Weights of a small transformer language model.
Size: 14 layers, width 160, 2 heads of 64, MLP 640 SwiGLU, vocabulary 2048, 6.11M parameters.
Architecture: RMSNorm before each block, untied embeddings.
Training: 211M tokens, 6226 steps.
Each number is 500 + 25 x the weight over its row's rms, rounded and kept within 0 to 999. Layers, rows and columns count from 0. Numbers have three digits each. The size before them is the row's rms in percent of the matrix's.

# up: layer 3 MLP up, 640x160, rms 0.136, rows 607-639, columns 0-79
# down: layer 3 MLP down (transposed), 640x160, rms 0.128, rows 607-639, columns 0-79
# gate: layer 3 MLP gate, 640x160, rms 0.138, rows 608-639, columns 0-79
up607 094:531511493548512500453484529483464520491496498510489514508522420497493498499472510520488504503507500472537510470502552523502549506487466475502448501501500470485500486508534571514501488523509495516484516526493504512465514468557468494520491491
down607 091:506462544475476505491460495468495493464458482539467473481522487480515497505515460521503497487476497484538510515515546503503524492471490453528478505506506525502531465482519532483478497514450484484476487527524468504468516497536508503494497508
gate608 109:515509531499490522486518517485505505540529525494500507488561497514539488502521504474506481498490533536471468501517514501512505517475467502495522530462505526471538487492494473468476484429538516506499503464532482543473504524542495541515475551
up608 112:481487503498495485518483472504491459491513490502484504524454531485437462488493504514533522510523466467522561488495491468478492501523516505492451489540519480549499523507498532510521504561484480484490510510495508434552479480468490458491535468
down608 105:461473500461515448502507488528477462476484501491465502490532481547528472504511475492520498516435495481503487497520458576518488520494515527465490490515489507524495477523505509478477510556511534529503486541501483502480509457507536531474474481
gate609 111:505510495494484477482486484509497460465467557451500530539542491449503504480462486497473484484517449502511540497539470469512490517445509502479532495548539503502503498489498481473493455501450497511463520507465509481524502496511472518495502525
up609 112:466515501547457520502486505530452509527497493606486485511455495517485505502509513511528470506484484500477516507503484497473464538531459492482475515548481518482527499498488524510515532442492524452491495488486512484470529525488467457499484552
down609 104:442507516532507479521451511505534472486501478496477468518524525516474470472508497507425531548508485490470487524543524516511490542507480465476478517559482502527509472531485505543501479511505485469498506508492499466512483544484499481518530496
gate610 086:499536483505493523530557501494521504500467498531481528476479491532520527511517514443542536519526517540465493502465500522515483473452490518542536512451492560447470479510473522498516496496505499546505534492501491509496542489498510493477526492
up610 085:486492545518515472483488488499505504499544508465492456532555474493485476485503527507476501484461481446553490511519485481514482537528539441463522487497508501552500496525518532485440505513485482498517493500499505500499439504500481489508493505
down610 093:500457528471521465498487494511496484497503507471518479511495523526512516470519513534468510510444477511492499457521513509516462511505493493483523509471502510536507515485480542492492541571493490465528505502468432484502469477552492483520488476
gate611 086:469500506521439529496497438514477501541454494458502530495494500496462532501501464471493537522519482530510478522476497515545510523523547481568528485464506499501490494490511495519495498496476494532491488490465496503509546493497519483536455527
up611 095:509502506464535495505479539520517534483510534521517486476493532523541501524461502533474447475478491465492520504511499513475482473472476474450491481538500491500539521511492495501490501558532515472537458526521492533516468510524494482489513455
down611 094:504509507503530511538487513491502535490509549454499513506493537481509488474513520517478481480482491487505487443537513529460500515478423504476498496489503507487531516485493471496450482518513558500501447491510503539471512552523472471500498492
gate612 097:492486473524477541503513493479529495504520498491489492457469541519501505548496517508447510502489489541499503466509512504461514464526567479534511492496484456529524517521524471501516469536472511480493451522520496477462511525462488465527527491
up612 095:492484467501476545507505520481547507483509510471490478490437536535501473548466495497461491503492494498485467482552496474468508456512517482501516518497507487551541521511521468501508502513465518479477489483516493463507516543477468489568528527
down612 093:464483500514476460527502503511558481481508486499469509492489488537469543495486437465485467527523477475435507508496513465451505488459501477495503520522529491480526524483445476494524438492501525509473477509472531489503507512473495548512454489
gate613 088:456518491488483452524519507496491495499521546542533511533511451507483503519528518475522521502500468500496501461506514499534498492508505504475495489486526467466533536504479534520536474506507445439515493500513517491534467511501519472503467491
up613 085:499481548557499541502465505493483491487532502526469467497529470469508527509525531519498563510479456510470531458479473496498507495549459497435525499487467459531513474528458492562496504530463467508492502512496506490492527502500487501512518507
down613 092:514481510528497518449494500481478498503465509517466478494466490509496505526532500472495496552517559464503482450495510546501496511427524461532486496498469517501524483468466531453518517519529517536542470453509489488452487478540515501556505474
gate614 102:491535516562562511485487499502538514494522487490514538448486520466518530476461484513478536492513563510514504516530463443503475470534493523486525541493501486469496518481537503530506489444541556458512480488489525504468481506529505480512518520
up614 112:511485500518547487507514463525483534487441508493522518513493486516496515464530477495512502516513487534494513491513518462502518498521489552507506470565511499523529510508522492509535484510467548446539471497505494502478456477533460472490530525
down614 107:511516504500470534513512486529514515472476477521471527470524493554501520482490474506477496524519498519519499490505478494487519481560469467530534442514531518486513499541500513489502476563455496520469489503476498473476490532490524501483498495
gate615 098:516463496474499474510486513508450519481492429515480500490566526505499493448481517486510502497498481527507465518494467561504516529544468535428489491501547481521508517472518489496547510533484490541475495507488492525527495495496554508499490513
up615 097:502521475504506498505531500477453504490488485486473536494494508492501545504478490441477501485510468471463518500518500456501504525484507500516522476490464513513512463524489526493498464516522476495518531464476460506460465475516478512503506481
down615 098:515538476519514485491505528510494510476490504482567485496493505473511515520501514448518509521536482455544536527473514482509548512517479490503476503477509476495489463503505510506482503488513513530496495496474504518525499453479536470513517480
gate616 091:527491521508513541498485510464502494461500521499519505500504526500511529465487492511569497529496539466549464524479476478490472531506485467464474455521487535469526514529503498479536492515499492499508521515501500490540505521505532467474512462
up616 090:536496518457498552501498494464492494469516514513495500476534546471500523486491460504572488489515526443511505525484488500466511513474504465414475467509484528475495510500505485464497470522501486537515466504505523535511487471537554519510511478
down616 091:517508494525512514510495526526524525508485475537526463497496498510477505494476481533523523539497467477442484502552513524483517469504523476505515525502523470497503468477456489550502487517446494489499513518522494509499524550505473485479473490
gate617 096:516529439486503527492515501517539538504515514495480476504537518495457504519482516499503511477509526521536505544499548480483475510517499439498487489469438527491469508534514491486517543540516499534521487507522450533475532486451513504491509473
up617 099:546512501510516498480506548476433476473473524530535502499515491485531496470474470465504492500489488497495498478512511540502519485470483540511502494517523484492535486469519472489497498500484510509481525463469545520521497502544454553505478528
down617 097:508507474490518492511530507533444527500508513507456489502442514498526513499469516557511529519515502473471478512490539470513518489498540530485499486512488486460550507469486511497478466552561497493460476495475511481535474513517507568504508507
gate618 122:461520495469508462454541491502474494484490522448510443505492497494486518522488558447492493488502487515475500546516505491466490492484522509543461489491527478478529523493530525480512479522495484499520487487501501461523500515495524490496464508
up618 116:512493482514511502508480513472505524475440511535523487510516475482496450502493510477533534520518531530506526512514517522519482529487549519511466503518478452473504512478499538479488502530539494524503508489446527480535487516482492467474477509
down618 112:503500527526541518499484498542519511465548462498509504516512496492482454532524498526509507511506498493494512508477495530525501488505495499496488511457460468448456551544486490482483495475535449553458526512531495518511492527485514517480484511
gate619 100:501535499471460535480500466491477528512488502453478484484506538578511549501474533493489483477518464480474484503500507498489497511473531492472465524458512514493517481523521548584502462542489503504546520522486479461498523440492547471513520516
up619 108:516548503485560485525529509473500455501467499485488495481463478487544534496537510458467529509520513500485456500497546480519491530514470461480574491547505532504478511483510471518504459507506528498514494514470507527516485506535498491552477483
down619 108:525504457508515503498470473490516492479525473460506521480502520543507493511493489510488458489501486481477476457482463492540488487491534467473510523513486480529512541550543493548520487528485498477532519478517469489510534483488502475496487497
gate620 101:539485493490464555493512472489499484485469549509541510541537481478505511514466514459448518521511505457491508549509459523516514513538528467473499472457514461492515486470468508472518511534501510501529535494518515500481505456526525516500493529
up620 103:541527491508509553492497530519544493524500484474492481495497505495497450478504524567488533522457491518487507493468486475462513509506498557449478476515572493515479521475498524546489521493492466538522493503491460484530506465448501540496492547
down620 099:511521496494526518450486515510473514509551475447500578423461527483510478492506499494527505492465460512506542509496490487452519514484501533468477481478515495507482527533531539526481503500526513532505447495461479467489498480473519513503455550
gate621 103:526548507452453459502500486493482484469474488501498490532549482465487495459515538472561520481517496507497509514487475477535492502496497491508532534461470499530502468454442501485474508542545526533518500470509523522507477506499535492512526461
up621 102:551514468499524475507499498513480520454507509504508487485505560482468439449474544502475566524512541524506551566535501510504528494489530456528491544497524453492528524492490490484518551506489530555519493483457520494460477487505496477501563499
down621 101:489519456530502521479553481488497534452444484520447526525523496521487457473491527535508484514520510491468453478489493499505475481495504475485511499480523518457536489519484501511546515481489487521504505467550510513512544454505537484533515502
gate622 090:496523470465528504517472488499508495510504487475528505493477510484495511500468508459509511533502515527508498533475538515482479582527525529537504507460471512502517500497514520528499550465543518563570505491478525464487523466497476453502527483
up622 090:467501430486499493532456495513514459481514480503519511489490488463515475500467498462485513532481525553511512524457536498487498552518519501515497518495463546524541537478525522531483562450534495530550516486493534492494530486507471470484511493
down622 095:486458482531511498497513512504545500494521472503513494468523508524522477500498474505484476521437480482515501452411456479515500484530488497468530524481483466502513482484509512498449488469511494493519481507506522489478502529490490523550496487
gate623 105:494471544541483489480512479480448473493488487493496543475514469517464515513529458471486530509509497474492525525482466494500511527419460488510501484494484551475470517511474528482501434528500518484487509474513515516547478481491469496495516505
up623 099:523516491529559547514463539493492521500522498492525466484465459524495481487496496512476505492475501509548475458412489480476515501543492516552478499514484492466486503528496525485483521453526498496504546505464510504502520465527452498532493515
down623 103:521516512444488484483501490490483532469486521501498469488524527532479501454472500529471541500476508522464448524522513527502525514516522478474496513549498469528491503510469498499508521514478455526546470528496487482482512543505535473493478522
gate624 115:461505509492463488472525494494505486450510478515511485472510517503484491512491528508499470486505476509517485491547536510464481474495504477556470523496506500472513521520489507511537474486481500497510479471520511484430493486407524519507535482
up624 109:467497485515516487473537546503540505520532493433473515511490502485520469491500511514517513497485486520450516502477510470528492456494529519514478508488500520517469500544491454483446497502518501512519462523506508535482543500532489501511481540
down624 104:493528471500516500586535518478484498568511531516520510534533486491534496551503474517494486455494505491471514511508457541508481488483496484524488507505502480470507466514545487476498494535519528486505435498520493512487492519511483482527466518
gate625 096:539514509480464481521489481515533530507537552469475520559504501476530514506481476508496506484521513517505492473473508497525487510453514448507477541485540508521459515492501488595481510482507492536473492470470491496495473487502450499489543500
up625 092:466481489523505543465533505498503482478498470513531498439505490517440482513529523509498516493477466482476510528519532501504486494520487544477556493490452498492529470473526519402494473471524541453553505500519514497484500500499528540522439506
down625 089:491462492444523497529478514497507525516491468523493533519534508493530473480435513478496466509520504525527480469517516503470499503495491512482480501508500476511489495489525484538491473485534546473476477513449508455492526484506484460537520466
gate626 105:530519499476539519510517497538448522494446548492503446528519500515491523476527471459483530506501465499472470525470515500477508486482454474502490488494471503491512454495517527533495488508508497503470473520495528491508496509444501473497487508
up626 104:495513496518468492482442517441521508478516485516467518496508543497496498536479544535522489475498531496496499545490485526522534511514520483493527475504521464496525525486503497475494508521475483483529510514503513508531467435527520508523514505
down626 102:490535478488488511496474551481524488512513504487503532488508525499489500466478557514504518473495539512538480530509466519518537508498511524475490490501501482479544491474519490508484504507507454439528493509487520502511496493532516531501528559
gate627 094:504511509523493504493531473495474471457475541538542521507477471462490496520487572485495513458527524503480447533516535455504512442488522492444537522514504502498510492513500497501549514501512509540526514519533484487542529503481496479498490485
up627 093:500515500448478512523511510466476530508492501456509500499448559527551500472509485492495488524492508499490544489465524512497502468496536544502541479517532509486506493511486502548466527476487523463490481483530477511461484545494477476508501519
down627 097:447518468483528557506480491512522508516492501527524495458516461502519504505512526511436450529529514478505470527515490418499517534486499533474505490542459519512483510524495492544528531536503531507517482505487535507511515532476474462481530532
gate628 074:480500505502497479501421510503470507533556501473496484512462526495475493451522467488510491555526471510486475504527535471497498500521517521469506509513528506493512522462490455511499504485539476512518502518475475476490521485520495456512528481
up628 072:473509551495490504499434483427496518518551500475478507462497532487476482470498468511519500525503470480502469512494527497493512501531539515527503465511504510520496514458504477532511516506503508531520467507440470508515503460536534446504545452
down628 077:466505490488496442471449557501527463503504477467540519527490527474529477469506490526529491476528516483493500483524506486509536496487515474534504536502509509484479502510468482491513537531480485493480530529517456468479500487518474470481495499
gate629 094:493540480535492467507503561476520518475521477477483455513490542475509527494496489511485512452490544488485506486483494498500481448501516485496480443514482490485467459468523454479492530495503508507556470531538531502494520498524529451511448500
up629 092:501506482509495519499490459500489508527500521513508502498541489508517491485525505496512522502492468540528535537531498466515544586518476504494508522544471493491539459516498527474479466534494513508504498464452480488514506499510538548483575502
down629 098:525476500542477461462489475527483484471493500566500518481520425505490502547497497500492513478495463494491507537499490511486559502534489500509478499451495503496541513460519526490507463490502530497477520496430453484478457518486503548477549483
gate630 109:500502543461523531492495498454461452527493507488474483461508468491495512486494480501514492496491492483515436560473468501536494497487514551494521501498440443521533519490521503485488459505516491521487526514529513474524490512557502490456529485
up630 103:520476496459522489476505484525500493474501493541514497492528487516477507510477484518519488489510504507517464488521441502492558465541516515493535502530512472486536505505516521467500528515512505516469476530518492522512451523534548522476538461
down630 109:501481452500507521560527509506449511499519535508479487500488513531456493540504517518486492517520516550460488499510502499509534529515530483487517528523475508459499455551492495492485527491518504491531498451490499509500508453489490497501471482
gate631 087:488532518487516519459530486517470524510513519509485543449470492511506536490422510480496478510535474536490487470526493473492486546496482529496509517535464545492519484498501523512493529536482487494511498550493481451515483516497530482479496480
up631 088:487528485502475515496517463528484540492469507468485530447498481554497521509446505524505511490526508483497499487501523483517446519507451462528510459508486503490506505491476546506449539521495511493517489499484483456498499520490544483500489490
down631 095:508501528457514495487475503516506502488492525472464481504479493559469505516500492536531514476532461487529488477581489503521527514475481512473519469520474530486502510458527514543503468503488501439483534480517497503461511471533552475546517515
gate632 095:520492479496541505493491497504502491526482527467502458509515497484523483507572518504501556525535508493520470524447479530512475486491526451473518486503489483485500462442478548505483497502491488514547483506484518498503453506461494474553443527
up632 093:478531484547477500519544491485500478449476497551485482508476565522510480487490523478455517475482504538537501501504508475507489487521453503521495487460498487555530506492486486517483543489558525461544455491464501484470511527510513473472497551
down632 096:522479510496496508494481494475551463500502493491498496473533481500541503485477492498487460466486478487503490512473502456515531445514509454513520483478499511534500500506549528471535478479545500507458488505537484501488491514525521484501503518
gate633 102:509481498534497486519519501458505469519511500511475466504527502516454506544532512556478482481493515495506490537486481471504469447533491471536464507486498481452501515476505500484501537477512543479504493550485477514479482494481452467482491563
up633 099:523447460462473507554519469503474493536542479522520491516458510469491513520527485470464504539485452529521485494507471555493481489484459510514467495517504487514536512481523495467501492486500498489537472532484465511504591493507478507503502511
down633 104:553517454512497480524526515462499458542498562482485493464525477495503502564451522515471525501533554500482479563498518486525502481509524490531490492480508493503498499472526534519482518490489537500496555483527482507516452498499443508485505545
gate634 097:456519499482512473540422504485475519518478511508514484484511485519493503509437450466475505510524489506498516530519515495506500513477478469467476462563502450511512532520501504464473530516465515447438522526458454511504523525533519499507489493
up634 098:518464514511505507488551498508505501471494500511474488523452478482485485509494476566528484474480500472512489482498463478502498510482509520522502550499527515519509493527495477531494457502501513551499468472543549482542494515475475511542529474
down634 102:492479500476491507448489494475506508474482495502498479510487479527487498492477482551513449478507521491481531532527490491430525457487534469491517506466485506542521475517529504468502517523498459501515488515519507489481451455497496478486499542
gate635 111:488483484457526517506465514522476499501480509480520477496499432469546479462539489474488539494510517524493488502484522482515438455511482503499548521497497507515521506501476481571483476490545561513488499439452566486453484483493545483501502487
up635 112:524515490523504481490534494491490506501490518518466487502506525524448520500506493491517486496509519446524531523500440495477543510492485524490430495532507492524478531508527503449490518489444487479498509566519463506538522528514504501502496509
down635 108:495484449527487495489503524474511539487514542494501508477486499491501496525502492499546466499531510480548511464458500471489555513527466487491511491523509503487494529528487550492502495533519564520516533543578485501486493526494487472494417530
gate636 097:480529487507520468511512467543512512510490498503505535476493484480511478473519544522535504527522554563505498517493482468493506484547495488500492457513519539571523508471527501484557505484493445492504486463459504471519512483511501511502507475
up636 096:517501489473486541521520478468487551508491500495488488460494526514486543498476472465471517500530462476505513454519555515502486455486556485511519489478512469493525503463468525523428510504475522486477523494478509514535511490523492464528505496
down636 097:500490425513494513488504543511457491482520454468554485502502464475478475519529535566513475523501486504505506500492479512509508467523489499463492529504489522524509491470452524449515478503500464466526502468519512478503498522517449470509547506
gate637 097:460502527470478535479488550485496548493485545467511521504511508491495493497487562511495534518445523505520484514481489514498510518518469505544505528488508535458503511476529516498530507482523493517544534481495515534512498523501485493511447498
up637 097:537558507494528473523498485450509464505520467514517524502489515509463522495507466470502489507520498492508489429490486469516504510496528489451494452491488493487530483500483514504477484535514521529494501501478481449500518496537563516460535498
down637 094:482487487525561473494467463494533470464534493493480491483517526512479490513465488479482514533495478475516478510472492492532510508473472497460472515450481489513515501510466508493547493483509496496470486519511497446524486476506492466519473527
gate638 107:471454519490483486504503562469528530495512518491483534454537462478507507494486525498489513500486565486479416532475508520497519497521512478539521488476525535477499482467483467532519528534481526496519490492533531534512509514470513489545493486
up638 102:542539487517525511491492475537490467502492479508495468511496533491510477479457459505497451514502469520478547456517488459483498467504511532445474502526487452509484532537510527485457496500531465507481503499471499454503506459551502520455540503
down638 098:477490459504502503446477450471511486507523488484503475491544529556512505533516484525526471466468474526509501454515505475462497515530539520466545514462506506514481531505459438543537477477493533484511526509548461483526511471508500525489551526
gate639 109:460516533500477508476492490551499524503485491435459508498514487518518543489463522537530488495511477495463498513550474491504539534490482546487469497463477545543477529497515528510504524552475517524518503487518472516553515501483509538501473514
up639 103:526485471503526481534493523456487499517527528534534478499524457485451465479517469484480493492514518455516505476439514476544496463512526472516459499534508440441538485495486501493499484479523497486472523536485526501492496510527527462489557529
down639 103:509495487513489490473503463506453517487503502475509511524474538502496459535487520517484464542466514476531518520495487501532459482516482494546528493520496427526525536498485460474474501492468489507513431523516575497498497491531499510488516481